Part of a small language model's weights.
Training: 336M tokens, 5123 steps.
Each number is 128 + 24 x the weight over its row's rms, rounded and kept within 0 to 255. Layers, rows and columns count from 0. Numbers have three digits each. The size before them is the row's rms in percent of the matrix's.

# layer 8 MLP up, 896x224, rms 0.196, rows 193-255, columns 0-111
093:103133113147141128143138102131170096158121147104157171146148160125094153171120156124107156131080112135104113089112167132141090132140157089141108157126115161101126133099133142134096114148082128091122131164081127150125141086152172136080141090111160135140183118127167141092112129152148141162151157135136113122139122153125102125137161116111
111:101164112108171118077125084131102120132118145095147159109156144088154132111147127159115108131140104118141131130178116107137090104144117117126109093113091124115108136158118087176116139090131157133128128113155124129133109142111128168133137171104146110130123121136110110083117126154147142148114105161134133192168101115134110119134143130076
090:160116141133118137121126114145104176092128162130151101135124103087119123090123130115143132098116083108104125155118131097115111156149102154118161092126133124162146098131098151118126142112164136127120109131134127136179087132113108126103104150132108093110102147120149181160144104124103161139112135111114089140135175128128152123073110123075
113:179115148125122122130138107178163117105163148166104106145087137113117118065074111119130133113094110166117151142159140110101155144110186154173146129142093089132096109087086129114159116142147146157094141132146138134141111139169166116159130156140139133132114087093128122115139146097129163139094112106146113136119083131133115101093113143110
090:146171152143114115127141126121104074116167133131122119112153109170140131129107127091159122116094171177119118102174111162095128140115119176130112114151109125121103107110128168141160101151151097157117172055146121150153124126139125092129069160162131102130135105170140101132127135137109118116156162123113121139088161129129168134129126091130
099:131098112139129121116121093159105118119131119136136135124067097151142109130113143112145091114174136116159134099094101139119144123163097128166112148112128113072137126116122148152173137170107166112108144119090110110185179101125116117122110146119130117156189164133162137156168123140174122157133104116134118129126155132131123130106165160115
086:135098115138109099156175117149116124174140154133129096126117126160100060139128177153124121083116113125138106185124139100102131107121131132147126088128150148096124158121125143111143123149106119164136125127083161125136143118092138147155128126136129088135131142162147152144116120111091100117109144158140181125140125136121124113112161131146
102:139121102121159165082098111120189133125102106136123120097151114132123127134092137102132123144124119120123157085083085125114143159146117124149144126114098101135106179147153139148116152154095141137149108153125128104088135132118132087159141128092137140172102121133156152092154145146097121140138139175182139112147144151110131108145103102133
110:148131100125148138096126126101093109129128084115122122123150120139146108119170171140095139128116116127132110128139149128125148142104145093169123154134137134165123089106130116134171119119156098154159126165117084105120133144136128120153091135112105091130133103143195138117118153098160106126138111124116097102108129088138125155124118096145
095:147106137139088120135122121195097102142135107151194090125133122159126122129085148119130112108152126135153158159070126084102138130171144118106126106121172152111143143121137098106154115152102150094054149129100124148123128158111168116146101117125163161124103165146135135142122151145141148101133095099113146106112159099132133181135148158138
093:107156125135115162186183125080147127098165085142130108110139158126180103149149115082115091133119149126131139119123163137108124137126102154159110088113106130178122100108107156156109070145097136151143100122101117157173110098119137152159177142110136106111153085109122102132087158117196125125151145097135131093122136169116135133126133163120
107:123110128135115136113152110154136137116164125084130170123139113136112133135136092138147151135146139120086085125151137150108166166139092186132054107144135115154081118129092079147166181152145154100106167136102122122112139105140130058118111125133163120140126149142176081135110094127152128087132142184103136143065149113117157121093143149104
114:149105141127147130116151133174116167161131132150115159177093118163106142146107116105154131096154101134120104170127147114131134103123160162094128140114096156123134110142088096132117138115095090143143144185133099121132132078079128126136131138148084094163132143153165085136137142146066160151141186133128155161119110082153111153127120114146
102:143098125155089139157098109160133109112128152146134147164137150121120144128131098126143070121122119104093118207126150122122077134117143108133146089130171146117123126123145144174163127104131138127180148154116147115101166159136189132102101142154124140122101117143130117119156129125108101125129148166113135123109128150136124111131168115117
096:130137146111114173105099128144131144141107105132119158121170173140118093117130177110075131121134136114161128118129153098139134125102123157124139146133127144129136132159128104124116132141158120119103110077138098146131182116166134099099152115143186117132141121106130128109061132135153119120123151113188120122132112119120110070143138139133
099:136117136115119144176132108145118126169162134167144093142159096144140111167133138157108096143119139099122140103115157133107092126138128140110132148139116096156125149105100143142149121166148112115138128107129085086135127130137175110131129134158111177145132161102134091134138125119116100163165163114101109152087152113127114158113106114134
104:124122170151154140164120139118120151126098141115160150136092117112148117123110146124124124143138140136117153111159116119174155109163108132097159151109139159144111126127086167090154119115092141137155127153149114153164146154110124146137143105089165108114086146104125128132109106117139153118114139146135143135120151148078121123124138173088
103:174140083156143137092109146172154141141150099152146135157134120132099131127127136088153113120124178130114088141123114102112153129134121121114092100123134144159151111117096099160116176120149133142100081130107110174113120133104138166137156140118109103160154101104122122137088182112087090115174141127128132114173117122148157120112151127102
102:103183131162133116124131122118125132092076146109124155077096155102141122140141144092110154134087125131085147135130111110159103094119110120086081117089133132135139122111083198150104155155128075152170124103107138154142124141147130131119155144124160129123134132142123106140156119102165111118155134125113131118136153120115111161128136106179
099:098132126196153089162131133120141130142110101131111168139152110159167111129131115145139131150131120136064139163133095138077152167132144127105187122071141120126166076172124166155140148125096150122160079144122134153113101112116148148122116171162108118138166147132120106145076075116136153094136121122151156128111095118121147123149087130161
098:112159182116163146109168122119140138133159112161078102104118120152126141128177105182127086142106122113128122137144113110098112127133134197153160102146126092165117118108114139150129108104117169119146122104122099115154173103116063137154143094105112078120091153087125106100110137146137111100105143177114140132124087138108161140166082141106
107:165113131129105175129159119151103139143114129130122113153156157146110138086136109128141123118128124073130119101080126132140164156135107178086119180140132120190106117129168106120126083094095141158116156126122130139133131172129103142128099100122096134124131122113115129098118114111120121142179122134149130126168104078142114134103119093164
099:174096138108165105118137139140161179138156157112130126155089103130132085131138147130151133085138114151155122147118123143159106112128162122144125127123116139161146140130117118097103093136151101104169146111076116143153141103125147126111136124126112094122087157161170163159157163164098118156120130114161115066135118119176105102101149164129
095:131144155183118135100152146184109166134116117088152073128078126126130150083144108113074142145129148090139123116132138111120097146156106136151126081137157130101106144115132095095121128137110103160107123127119130117124185133141152171107106114076147131145180086139119139157103128119101126127162095158109151112106098151130131152149147120136
095:152075146129164156117098106111126129091057129131137074121165125187142126140116109111129147118104168098112128126110111130114159118143087142121118119124140122114125125158155129141118084173117143115121152108130142139137131119116124137190121134124144131122130124132150086145103115125117109145094111109173127138134158131159107142141080113139
095:113134108132125071114158098130161127066153172111113177111133077130121095111138184089108135121091121102103100127084145108111118145120135194118115107138099139123157112180115103126118108152131132118140135140131123087111125129088118161136096166162135132129131138150118106164088134152133159119096107167128091148146143122143150118144105102149
110:163098196152150099129120053121150144135086139135150158118101102158129139129152191151114116127116130169133143114115169144146079135135113157085118113082110119144139162082119084140114109105097126115121162131076114103118155116146100111116131135116127122073111069099106165113108115139154123133154141130120103142118126153139095151136180107167
099:132133126114122142186157154147112163096139176082142149136128124132124071107121182101154160182168167104133104106076155139139136111113147123147109147163116144131101147115083066116149143149120142188143123139150157132120084122133092143094126167172131128150142149173167132135140138114163145114153134135119141112124144167194138139117105115138
110:143128149111130140132169152135148151134109128163156140108135127153151118150171087119139122111134093133097143164112128121106109160111142089133097180062185157081113144167115101115126187117153101166101103157113130097121152094135130131080127122113098116093092119163149098131118153120123123172136130138136147170125121125124142199154111161141
098:161153130080152145159096129135089137132171139097149132156131157159098144179124172157149140128103128127105093141157128118159112098105127110112123148102131131153132152102113093120082131142168137135100106142115117125167107124079110151134135138105119109143171112123156129119118071091095131144148088137088130127167122120113154141140150148100
099:143099104091129097162150127144130120161082129148128171109103072152140104110153136132128113158139142144145132161129156149130091139130145099090176177136147116173143105126120122148131143152104119150144142106142163141128115131063140105134162156127096115127143111109130132125096112118157105140138124103146112138154108120119068170156133166121
097:094142179106133177095156118108111091148148154153111132103125124149106171161169172172097125108172087143138104136123145117093160108114135158117109144121102137145113141140141075089166088161130152100151119146123148132151135173132147129136140159104128131124117122147113139170115082108157136124106115124131141140113141105147106108093136142135
103:136100157130157109116162146124148138094166145124085088157156124141104103125097133143131107130128123156094125109106121140134095105140095090139085080113116163144112104154139112126107123114141137150147135141115144080145134124152151076085146122134122129120121122169100102094164133114177110150139118179178122127119165106139113114150140142142
096:107127156143117159150178109176128114080148094121094119127114109148164112124146175166140132142106102141076109154148141140134094165177143107152131092128141194118126090087162106115123152145090128149130159126107105138115109129142110095081166119124113123101120144099110146121139103154122087127141139120151099145141148125123122104114111115127
104:097185119152131117118144104155108086117130156098112147127115138154137129124144158144173126102135153140089132151083103102110112130128164148090145117169113121156116104146126130172149172143097126098121136106098168125118148139098182143150133116155128115146137131144129138120138134159136151121145105139168189149108147119109146112105160135140
097:165067128130134145100141107156084107140168109120114100120115131137133126158087161128092117142062120118131126152168101148099113123179116139090105196106141139129126091159096093124138141124102113112103125111124118110079135144105121108111140126088108127109126139099126153106147158138130113111133150138087111132106158097105124127179151084153
101:118145134139110164109158125186119106154118127123109137153130134142153130128114106132124186133147154129065088106116093154105132119109136148124112160122101126125163183128154149146130153120131112154103124130165129170111159133134108112142127134150144132111108127113150099097113135135150121129135118087153110178122130138099171138134117077083
097:114124132153098130121127127161124107131120112132118122129144077142081123159126124100131104123155135101174155115166114116131118133105123130160134145151153112167118104134161148090185162179164060144118128130121080124151132137118127110147149173126111121158127141115157134118123122175093142136146069133144117126120152139153131145109172104132
090:169128104108126096149203146132069122114101118121127151133126103141114094081154119141140155085134160095152131142117112110144087103158137124105125114088126169159146159132148126119104122176124132138173060091133145138138145153134132107151097163163107148153136138126144131115144130131161114137094083126102110093151122094082081130128134122155
089:134110103118151124139194117116093149180128161108108139155110095159125152124179152097096134120071103161121144125137121124110096122109149143104161158100146137109115150106117128138106106165142180141132114073189116161138132179128147143146135117140110135128146124140126138131135112137104098091149183141140118140111157129090122105106125083114
099:176166093143123137109133145126132118150156124074099144099155130100131125147125156131156134170157111154084122097155139140145131116187118141121146117107136169155121065127129125130167121095119125114124112113096125141102078092115126120184154132110105143118149096156145135132136115151115148129094122126090183129114105137140149109161129120139
103:147132074083106121134160108164124122140159139132101116130122156125150123135152115135145135111130137163136114129110164121124111120088125190135130125146167130130144135124129108147145131095128154142163127183124134137166177077120162128123118104086124086138094125082135136135128141123112119123170131120125129150167078118139159139127161138120
098:126142126113134117106132136151160118077149113140172148143140145105085096143153138163116098187113097134098146179158131117139127134134101117105143154110125120141141098139136110118139153130159173089135074110149123170138104125109152133110116133157097095111082127119132105110107121136131117156156169143126129144132124114102074179107085152101
106:104175148140098159088150157153095110119138162111177123182114141100125100143102141147129152109165104135076096115124095131115158159139159108155132111126150148135087102116151107097111140128108125156181141150158113132139153173126094094153136133137112125081102111092119120112103146106144131145158113126149145155143101121126159166134103097115
095:139132133075090136132148117114106105149139126138135153112148098126168096096106090097074143136110147112128133104130131149135177104150147137133093130140159135090140131133163177134110084171134113132149145137140114114096118158128129153215120136140128099132125123095164117150125139090134119115109128131142132151115148102100136129134124138145
099:141111108135144108159156100104160111128098128135112147176136146134129150155116104124088172110119103160103126144123123150069129102158153152107097079127126127165127170149080095099138135173111118097121136137093153130132113107158142126168150162098125101139131089099129169139135109102119117107161116147142114105135122121088155108171165120133
104:135123130084096121154184132118087118149143113134116131130112102144116149148124142122151113131176124123122144139154127155131119112118107138163146177153135120165176128163124119095130108131104082159133114115124110129147076125177137169142133149115118118155144144095115109098120172118084109135093117111120142117145164144136097120132157104143
102:139127136151109133165101137098172126117107097117126112125127094140136118132172116150167141110142126156153094143106121148137135143136092113158120153093114125161102146145129138139098182190155108086140149134105127136170143133130157075112174092102131122137133123138088119099179156132124141138150140132096130123119150155117118155130175105122
098:176130155165104114094163173118145164099103108115129094139110137136110141171134132074121112107133180151160159114148116125166109097122121148112124126143121071123147113123122140132155106155143141124101120117121116137107108116116160120043126163144107126141159123162108133123122126153105153141133135122100066144106111107096159134142105111107
100:146122141139145114113153119098138149124165162141140161113110134113163108134087146134130124179121162133120107126112137106131142146169100104153142131134118138157146100100127140147145145151135141155159158140140155167098094141151104157102112119129141105165116094095129115113146130101128098152124115150168135130107130162135166160122117190128
102:130145132195143150138147099093176109095141104101124162118131089121125092145137105151132086099128148113163182144139119156101148136160121125166111089144109153118126141129139094132128112151125149125099159121103083100136091134134100169077151120098168136103120120100128147107100091139128156126126094138116116152135155098106180124112141147133
111:099111121134135096131161151122163116123140152069154084124135125114095105165120179143113127116087108104107101105116176126146147164177132099179140105131130116102174120141134119130160152123088147102098116142155156114077099100145149113117123114120116143114117127153128124099112126073123093136137168155134151138134129100101107140161132091132
106:119102114146092146123129085142128140127143156118150091155132135104132144146151087158086176126118135124119121119135107123114139083113102128136140146092121154129093126127113136091112137091100157158139132118140114094135141110148117144112105118122137140090155136136148134131100111128094127119155144126102110149137142176134078158092129127159
102:151101106139101119112119123115112128097173176142125110154155151176119161158161125137134135144158139120131138130106128098096112134102130085141156102144120120091174136116104126165146144146125094133115111110120106118112148133103126145169127133075132096150157146134135113146142135123105125128109135149127123082087124121116160114130146114115
097:111137106096101179139141136142138114159122139111150159129116114145136131107116143112137169141133149170080114130087166134143105127117160143132158111159115126149103145114107164102140167097107072102137144159150090108133119095151132204121128129109104132119116199091124129154125154170097127135114114120127089095131113138137111120081124136104
100:103118151128104134107114135148128116121107126168103099147121128139116115119183097157142148138163180135106090146105090106127116130136122136094139173098127099133127172135187148134160120134169116120098093089117079162090097171130116158145139126112088086151136097130146135101089144149128155138125162155138100137160134133111124105133108122173
102:153149114128118142128160126133168136139097124117133122147086146153123122123129159145168108134150157127114166107129145103056135131147130133116099102151158149119126157135150154120133146201135101124106137085151122126126093127128127153127099134082147112086120105095098092111115076160187118131133134111136136122133134091155100152137149166106
105:132115135149120150080138128183142141146119125091155150132111129127150120160112109113142122103111132143104127119133118089135130154117085147168153120134119181151118170089161083104145143105159165132146135140129142103127135143152118115074142109126163125154177121118127103144084124138116144126175137120148143165108140138165088129112137126151
101:090098149100124129161124139139121145096113126155119183103178088134184113154129116139124108120148174136113146099154120142117172103166100090119098109072145092152123116144120105096131090154155127174177151089161138112122133114150136118146158144116126115086118167134133123163110140134095105122185130068131107149136137072134167142153134123112
089:095106141117134160104118151125147124131070181117092152170109167124124094099115158165089144132139115136111162104128138061094099128191108125129128149149108130141147103128100135162131117173125149121176133159101112097099135134140154125127115114091094119147082159178145089102140106099122120136140095131099116128179143167116118114137116128137
099:116173089150148117134149109121106177089101121088130130157162109133156108129066136118120155158132141158175154093095141124136111137140143155133135122091129141128149152130099147133140115110102129168129083114122105153149080119131114099110160090128177146116178111114133098138103092157134149150116149099156126142146150133114116093103166124126
106:166148094124143146083160119148131132144180120075131159123080165112138149123093136121127108096129130121109120123106141162153127102150127117132154120098077122164148130145137115131123133118155127148160129106117131166092112144136128114097102163172144087138140126133132114173118095116157127122124114142113097117154148143126107137140097121093
096:163142110124151144099161142059123087159107116138122082125088126099110110152163135127126091090129175122146082132125128092106106156126167152125135128109129101139128126146159111202105143135144153160107134128154118127093166152147132092181148109160090135108115109123159144147135149176138110145158106156154099133132112151141164132135110107148
# layer 8 MLP down (transposed), 896x224, rms 0.0968, rows 193-254, columns 0-111
095:138088099109136105123098074100159082125155102098158139105106086134174093117136057113079132128164149115146158103140125127106110150130170167142107191128139104125132101126116095168126114114151132162077150134129138117101123141089207139132113126132125113150115154148127165147131132154131134127102150134134099102088158106134139158149182142111
114:169114104100121170117116134111121175140087116103147128196156105123109141119125126126109096135115171132149133166171134154128131085105132133113127122114081115115099137140087083130127131128148150116158192122139127157126114157113134158113108161107106075152136122145092170119160165141164099115149129100140102073128141122173140099126119149140
094:125126149105164123123110120108126133105116155125089110150154172116156163122146115143164127149153088086108109082138162134149125102126171137134124091101146128112129121144108168097152116123158162131138142140108138078188115142080133118151137158119139166111153148087108084153102138098169133146106123092098123107100126149083110180082164152117
109:141126161130172151101095099117121147125133162133108112124102120135090116124134139148163115109127112080107099121133186104140102111104072161171144146129172122121084164131167124128122128111183109145124128103109136113165145112103109116119129156161101102116136151124131129112124105134110136082138106140117133140145098137114156131115126147136
091:134176169177137115129169066125100129135118102126170148156111137159166103157131117136148125127147105121147133152150139130159114147163151084149147133131126142158180160141152096083147161127154074135127119156099093092157117112139101094109102112171145128122139099119099107101142102131125167103120141092109134130103088124118152104109128111147
100:137092150106138131156073088138137107126126164110135098154152106151123135138129159141140104129152132140124160134142137135127162177188120090105138138132135085113111114138134161141134123148128129142102131179113096126117170149123135153120087111139127141136122135166115170123174113130137135136127140084149183156164154095166136141137145130109
085:105164118124117098159116063131162130095129156145121144117174116164133124136135139149122150148147175165171097110111079143117103136118142140123099133105141126138131138117157116116152138137104130150167151087131133138130106107177117158131149137108131102118112102118104135110104098147108160136167167192113149102131152112120091153137135125149
098:132103134121083118130125076152129075110184131115145052117071114132139105145164097138136115131130138140131146139115128133153135128162111169185149108155133118132102140131097115111157169128146130138123120121132102116157162142115137140141121138151168098150078146111101176126142092120105138076142170108136095116113154172178116108141129157153
107:143111150166100091159129146156153094105132155150133107082067123099155140123102133105121113131112132127163073102120131130129152156107138103125112169131080110087115107081092123153130116145100131120159112126136140136147080116120181109108188118144161138164122092119139134125107138143153147124122140091125114105117090149122134164106102047131
098:097152114162074186120143120136133112104101158149093152124134152118095115112114111105160112123139134157090160137126099148157139115115134180129118113122161134102158121127099129093133086126119126136145099129129108151136128124111103102101139159152115114111127098103161099132127161138131103107124124065094088116096134134168106141160151137142
091:113169118162163159150139130110119115098149145109135152142100117111118148113099176094121161165154105085138160053108138129154175137125171179120146150085108129100115127139167114110138125173142133140127147116131101139158078139115144129154076132155142115139148095121117151138145125135160113108156101154139102119129128118113157167148097126147
104:156076122089144133138119167130147116168124143126158065109150083171110097153135131116075137093136122107122110119121120150125124150133080124137109083161133153150091153120110159148096121113151143120117135119119123119129108133132127148151130093125186147131116149124131120124152136176096186112129154151086116113103180137108164104094145123143
110:128153119126149124115092107116151106116123105102107131143123132140093131139126107121109132152149106125149122122127093100201142108158161128129137144115106087099167127137118144171141091111120121113126123133147147119114137104099103149139131108096131129136138122092109136089140102110107135153129130152159051114132173117156062125105145115121
098:111135144123137106190079133118134079121117128119134122139109125103084130142197117109128149117129134133119162158173054118146137102138181124130140136130150144137110104136127144137139171101103186121113131130137148164118124124184152103077175142116147102136085152101132143130121158132089147087164088119159106135084167113154173134194159133156
098:159118081099095130154152147114176099134156111112131098142141143111099150146141112171173114150096126109128164201102126116119122174136084156149141112098131110106117160149101155167108123105153125106098149147148128161110126118149149132117171098103138083085146117119109161135104165137117134095141105101161133149110133090177111080159097073100
099:142147085101141169114122137119122175099121141140130109147143148113103141132111107115118089151111162142117132158099135151116168150133117136121136117120095151144141162122129107150158099100109127183088109086109112168146076065135101127156146083128092118148162146147117161131159115119134107118115151177155113150116166135113110091102142124106
104:135112158139120129148126144120128173147152136161148115153136116141109143072111127109139146124118158098172106094086147108143157144107166144102131125068122157125074108098119111096109094165115118132137121133134170142132097084178128127138131135123176145161137123098082132122087079148095139114127155134164103152162148136098160148120171130118
094:089146148138166163119137149057096159131152088114149098126076095147097151151115114143165112109135130127146091123090096142146156106136167145098137113125115141113130128123110109158109136099136123116141131125126117129128092104174148094099137112095128150111161132169114125113172161171147100108149139122120124108101151139166123141158137150088
101:109108118113120127111138146142123155181110112119128121090131152161164126132125108168095168119103099124148144154141173158151118116109131152125136096127134109102160108130065145116120121134143073141113156129096142122165113125147135169136103156131091094110142124091148121122105124087148108097114100112140106084096093083138107107083160147135
099:158112102128128126135116131099096174157112196135145141134085142122120144158075147121116180074120159086062113139091128150143148162111112131105113153145136114129149106135079140130145095128087133163118106165087142103154112122139085167101128072119124173143117122134133160127155113127114150189110127161130188131110145139127122115075139133086
101:108123126085118130131125112129140135126141206143167105100156117127147142126158112112135176100119164128123117108113142149120138131131130081123126136140152174133161132075129103073143113150164126129159109129106142119132150137101119099142080135129087208156124146104123106118119118157113113133142114116115135153153132115102098093052155157164
108:134131058079165125118082109151143169112097155145106086123136143103141094105110124125115128157179150135121112131129118095155123145105122140149123067119170130100120175146138184145123107113120138101136126112133137121089111133129150148067135086160168136118149118119110125139116097114134158128143105124108123148154173117115117136080150125135
104:137134151119119117128157107136120129149122121126133113132119097039118122127126090163116100119091119113097084152166131110135171133172159161141134162135169097120149147090144152123113145188098147147118093119143131117148132127081125140149121112151168161155105090129134132124124155124139136122127140138152117125155102131132145108154112136125
084:104133138130157143115089158121105164146102140151100129141174165091146091075162116132151124129131128122152194137136135138114111054148106078145110112128074127087139117098135141108129089196158134138137123139148137077116139124061093135145133160106115128099092128158163107124126143082140118099143105102124135108071099120122130148100118126162
096:107131133102146137178102117112116096127129115127113112111161159110163133123126086135134157130148173150080115114165106126129117146113119172133134157134124109097131147133132126121098126158114120138097150096132114140137108123151126115144134109123103123076125126140117131139145119133123099176120092140096139137110137112128150134068125087070
098:162147114115127102151092123159125092105152178112127121157133118143158089193128121116117118156125119128147145100110139131125155107111135128128121131076154142130101146135162181153159150113150114158141139138125124135109115133070108147125140118143150136142144119128148143187110102136129171110145095082136141123148158170101083118094109180143
108:138125168129113128126118077151120096133148092103099147150127144118117135146117137117116151143119112136163136135164160133115127104101154143161118130137111107169163183090142181141108130105135143167123148166120153124170137145118113098152108114044098126119121141144114149131147127149131141132120102162124168134122126129138118112176124159148
098:131140119125147098155108125127127121150140149158094150147150139155135140127123116120112114148123139144190139127122141136144115173130138129130167161146157127057142151122121146127122116092110116099088111175113139169090137129128104109146102110160128190107108127176135122142133117111094113134161119121143146142104080115164118125119107107100
110:125123133161100112133131145117125105099101169168133116133157145138104126113157124107106116130109104146090112133152105116140152116145115164129119119092134168124132104122106122138132120115097137162061101139120111102147131124179150097086095138133126135101104146119139113103125093156156117185150150135134138176166094166152121180122111149120
103:122146123122165120128152130129192166153157131083094163147140115125178129118139150113148113139115127150111123120126157137103151144163164126135093131101150139143138151112102125158101129142179152145127121073159131102099137136095184163119153129149143073106133113078098132100115165131167162111115120143088132170135113122131102146099158121131
099:143168143114129129158125128138132117151126092083133128115098146181093158132116144120101110133126131120077172139145122127108172174151114075133132141136184110154109107155124136154085114127119131103109143137083107109109136145134131124088120175114135136139147137107110152178117106141130162135153152156141140135147142145138144149138114129121
090:104067110147109136151139139127100103138148180094125134093103099135131104158155092111113105137121113103157126179133146146133104162108135153175150147135124099098171130146098157152112138123116132104160168099112155133121144121122174105111117160143149109145114150171085112162137122135142145161120119127182147149099174103126148145164132145111
101:114127114119147112129143131125104113116104173199093098081125119104132131181115104167156108105104132139124152144102099105145125137167144125129135104141115075176140125112158142104135122129126150108129110130126112118193113161153122140121113108123148130107164148150139111103101106121132152159130096088115160122150107136121180119108164112138
098:115092110112087121119114126126126152142144174143104129112070175097101148133180107106079148125096133134146125138130125085125105086124126121148081128159179145135139113103137112110128132124153122122124146160105149146109129126090136117120117135131090105120125119124090132165151113099115123102140127155156138127084123097074131110129065137149
110:137100156173117126150107146136130165136212143095144130114106150092183123150097121159127124108144148156142121113139117113099141127098117174133134111159133124104130137129116142121130141110165116122150154118112151110119108114095127113103138163155162154176155130143127189055096149103133126070173123158116122100156135152118130099093130113135
093:097124161122117122133118137180115103110166149140161111175104160141060121120143111102151113163158115160127127081125136134155082123153123177102132130189134070125123129171084085135128115128141127104168125093126105143163165127133120123086135104143110143105122138137115166135133124106088116144101119137114095107088123119140165146144131129135
098:116170119134128126078100128115135120181118109141122094113128087110179146136078119110153127141123127100130138098112173121102147139162174165173103115120133130142146132146128158103122161141107105147093160072137134170128107128112127140116133114139125116124118109140152164129091143108135127116119137104149105064091128140131164135176137087116
103:133118147113176077172149110135174125129098162110127115151142120151152145178165154161147190165149118119141120101115059127168099137090112083118087101100111114124136132121144134147156139134137130148134136127136134174103087122120127137111104123139124101120119095136184152144102138129155127123161147089104123146129138125133131119119105119162
092:102127164131104074126111162116130112097134128135125147114149138142138113134129129165144178116154164170153151144110130152119096109139121130116116131154153107156120127144137158142139132131147135137151169098174100139154150138144144160125164160114129129141101127102131148110081124122103157134151121168163132096152115122128160152106156096104
092:151152121141101118090150119122131121169169151090137116159114135113115156133160135150134160122095112133096122140115124163153119179155080122137125080130142093156115102154107120120128124130135143067118073140086100127141155141188103114103099106106125138155132145103119167152126120110135176139119096126122172123146144073123160122144112186135
100:120115167143156105128079110103098084093170155103145153128144140129117150117093112104124127120142102123134090134109099142097121122133124154175117097127149113177166129107143119149165154111168118151115138138090125112119144130136123164120119126127189126128151104113121125122152091097129096134109120093111100124097119124136141127109133140124
096:129185141117147123125082139111118136150127107129124085111127114097163078129137147189131095138155097115142101161102166152131145152146115135139153133104112140134172108090109126124126097161088121161142135128102099120093132154108153123183125112135172143132087133077138123102101155107090153106155113117125136139100137114181141148150134155137
099:165135151110148132098150143099128184146140093124147141106116145133162146113107113137096127089128165148149081114163174136146138090102128146150125124123158104126117091130125085121148164154110121123111126117152099156143139110131155110078137089128116150110115138111120121125103117104104088116126121157118110101089129096133121110112094115085
108:126101180121120146185138122143129103117122135127091132176086147145088124139153110138128145167095122151115142176128129131134072148146121120158115127159129097132090150136099120107176121142108100122120141159165154128145128141146111065139120146093132110124095117119125107084138103160167187191139066133112140114135119110147151183142121162101
093:153096135179151156081089112129134124107132155117134130123111156150150131118054117139087167132141104144107154102139143181110130123110149152130116121142138127090133126142097118124105083141159151080135113144161121116110115139114135122121136109104178128138101140155119172107133114131174110163152125106149123108156110111087162129119117120063
101:134048127090117105108160132077146109141175143119113137162140189127143064103112120113096135127101108133174160124102128149149127108132093170100145110113141127146135149134123138148124095111115153163128095129102160101130114173124141144162147114081110164118180138128140158135156078087070095151118108102179136097156116145146137108106109116150
113:144094091139097145148129102144127120076112154158136098111112100144116120089125109140144091162141124089182156108094093097155092139145117116120121151138194111126096140140088134104113059157089096078131114111140120136139151126112150147142165111093153151172161160129153100153134111138128133139201150081139124149144134164151156163085134138153
103:126115134137171139104107134068127129078134115133143148118125115137111132127132158137130158062181119142117104138131119154148184106121127130166142126135177137138114155138108162117117162109165101142119135154084153123141140111109139152145121091144135104126140127143105154162133148102138118118149098174116110098083113084135117115142095134087
097:131148122108160125132119123118174155135116095165133140147133116124124094127155128106152156131125131062120147147103127116138131099159161087127151149118142110143150142120106064139106125126089145128143127089109128167151168154111161103065162145114120090136133099076098176151102117144113144108124119132142160146094114174127153145128127104126
098:109092164118111110192166116139154144152156112143161141131121150165112136143122151110169125093083173082144104124092110159137143165130119086127154144128121128112130102136132152148126208086102132107136097125075102113116124150176136095124150137114095081159120118073127110151151102143129090132121108134143130107141085095120154165145144108107
101:108105116166129153163141120126085131133124151132142137108159115081157121122125151166138158093144127152106069124139143115135110120141112129133107159092142107083113162118127112128148126135102088100065129122117109131110118147119095147111120124153094158118128105138107132117134105144131132099126114158149106075090099104181146171145146181109
109:132106128101112155128127145114117123103146113095127129127105071144135130158129126101106142081144146131098090084117156158155103100145109144087124133098105124111141140157132129155141100133091134094148123120093168138120144121185137111125161149142145140116159127103132127136117147114094099143122148093128139164161142143100133125117166093101
102:126111155169111096145132111123169113147090145091119116116102144092139096142146140141174113130131097111133132114097078155154100103164127104159127151107149131126129120149114153202133121162071154130123145128116127141146153108123124153132112154102100147140140130146111145108141112175152120129135121151127127164158152100106147114084157137175
099:144106130113166092077126135098125115113149155102143127136103154091165175104135114118132110134171161179110164144110158153097107108134135097139122112167133130119150133129140138125105162166154104124156124101114105115110133175127104110121173130148120096153125094155121091111114103127144146145156135123096142157137123098103130152151094113112
099:135121135117166118121134126093136092097087141170183086118153118133108111148136155142156107110116195124146098120127144116118092102137113153122104158141150106184145123139122121129093167128136165173132107143093136121112079154125167147112137131132143162118168127103104151138086149168153107178142117101126129117144154096120167099097118144117
107:112088119145138168102120102139126177126140138137124133118171111156142122154152152113124150089128163165117144152154094129147109145133132119119104146122147135108104107143128165148121172182121096127167162104160078138118118088149150151111132146138127133144110149119093171125110118099160159084133154091120128115133097172117118118115127134105
096:140141133095134113187156186100133155150144116181086084176120149138144154100129125125163149133124106126172111080108139129132120138138095137121129148115127089157138155112127125115141109159098099165155114075106156070110120097146121182153124094119170162128129126107127143152142107100063122147122108129121130139155163147126127107136109113085
102:147135138128117170135120150119188092115104174099145152095115142128136114145145143111166128104106112152124157112143112137167138119058147136140158150123141114126182103134075103151127158091134097137122101153113137174096137116115162098119159173096148142116136115142111103150158106124118094113138151109153112152092110149120127141125171120109
099:136090211123124140133121160120136136131108125138140142136124125161155141139128143151129108084114128139097151164136126107065164090098155127135119124096152127108095108067163162097129194152132125107156128123083126116114109144104137141119135153109128137115166120150087169118131102117104118142126174098173121153110133117149133128141176149115
095:107138096147101159146125152156170143114109087179140117111183113150138123110135166119181113143121147142143129149145137143145100125098088148118144134070088103103161160140133114109125088144126164088101145172082118079119137077120146113139165129135109173157137107139140102140166164137117155123135123148147118093159139144133141107108127141119
102:207116118101118121134128118151128101087107137167087119131088107192145121135120082150068152152152132099056148128100131098100105134134104087085139140136083144111160152112111132132149120163159137120128136162120147148158107138144114096110130131112158133101110101126103108107087136113122171119147139174153091155161153137110093128137126131147
104:125150092115107115157131127107133165141143118145136128133135176176107109140128114155116125147175142141145137144103182122161119134165157102135162154115135104102094121113172105167128148076113130128127138127099163114116110103084112134127127109114128107141130120142133119194102120144136115108151112101091102128108158185142151127128110115125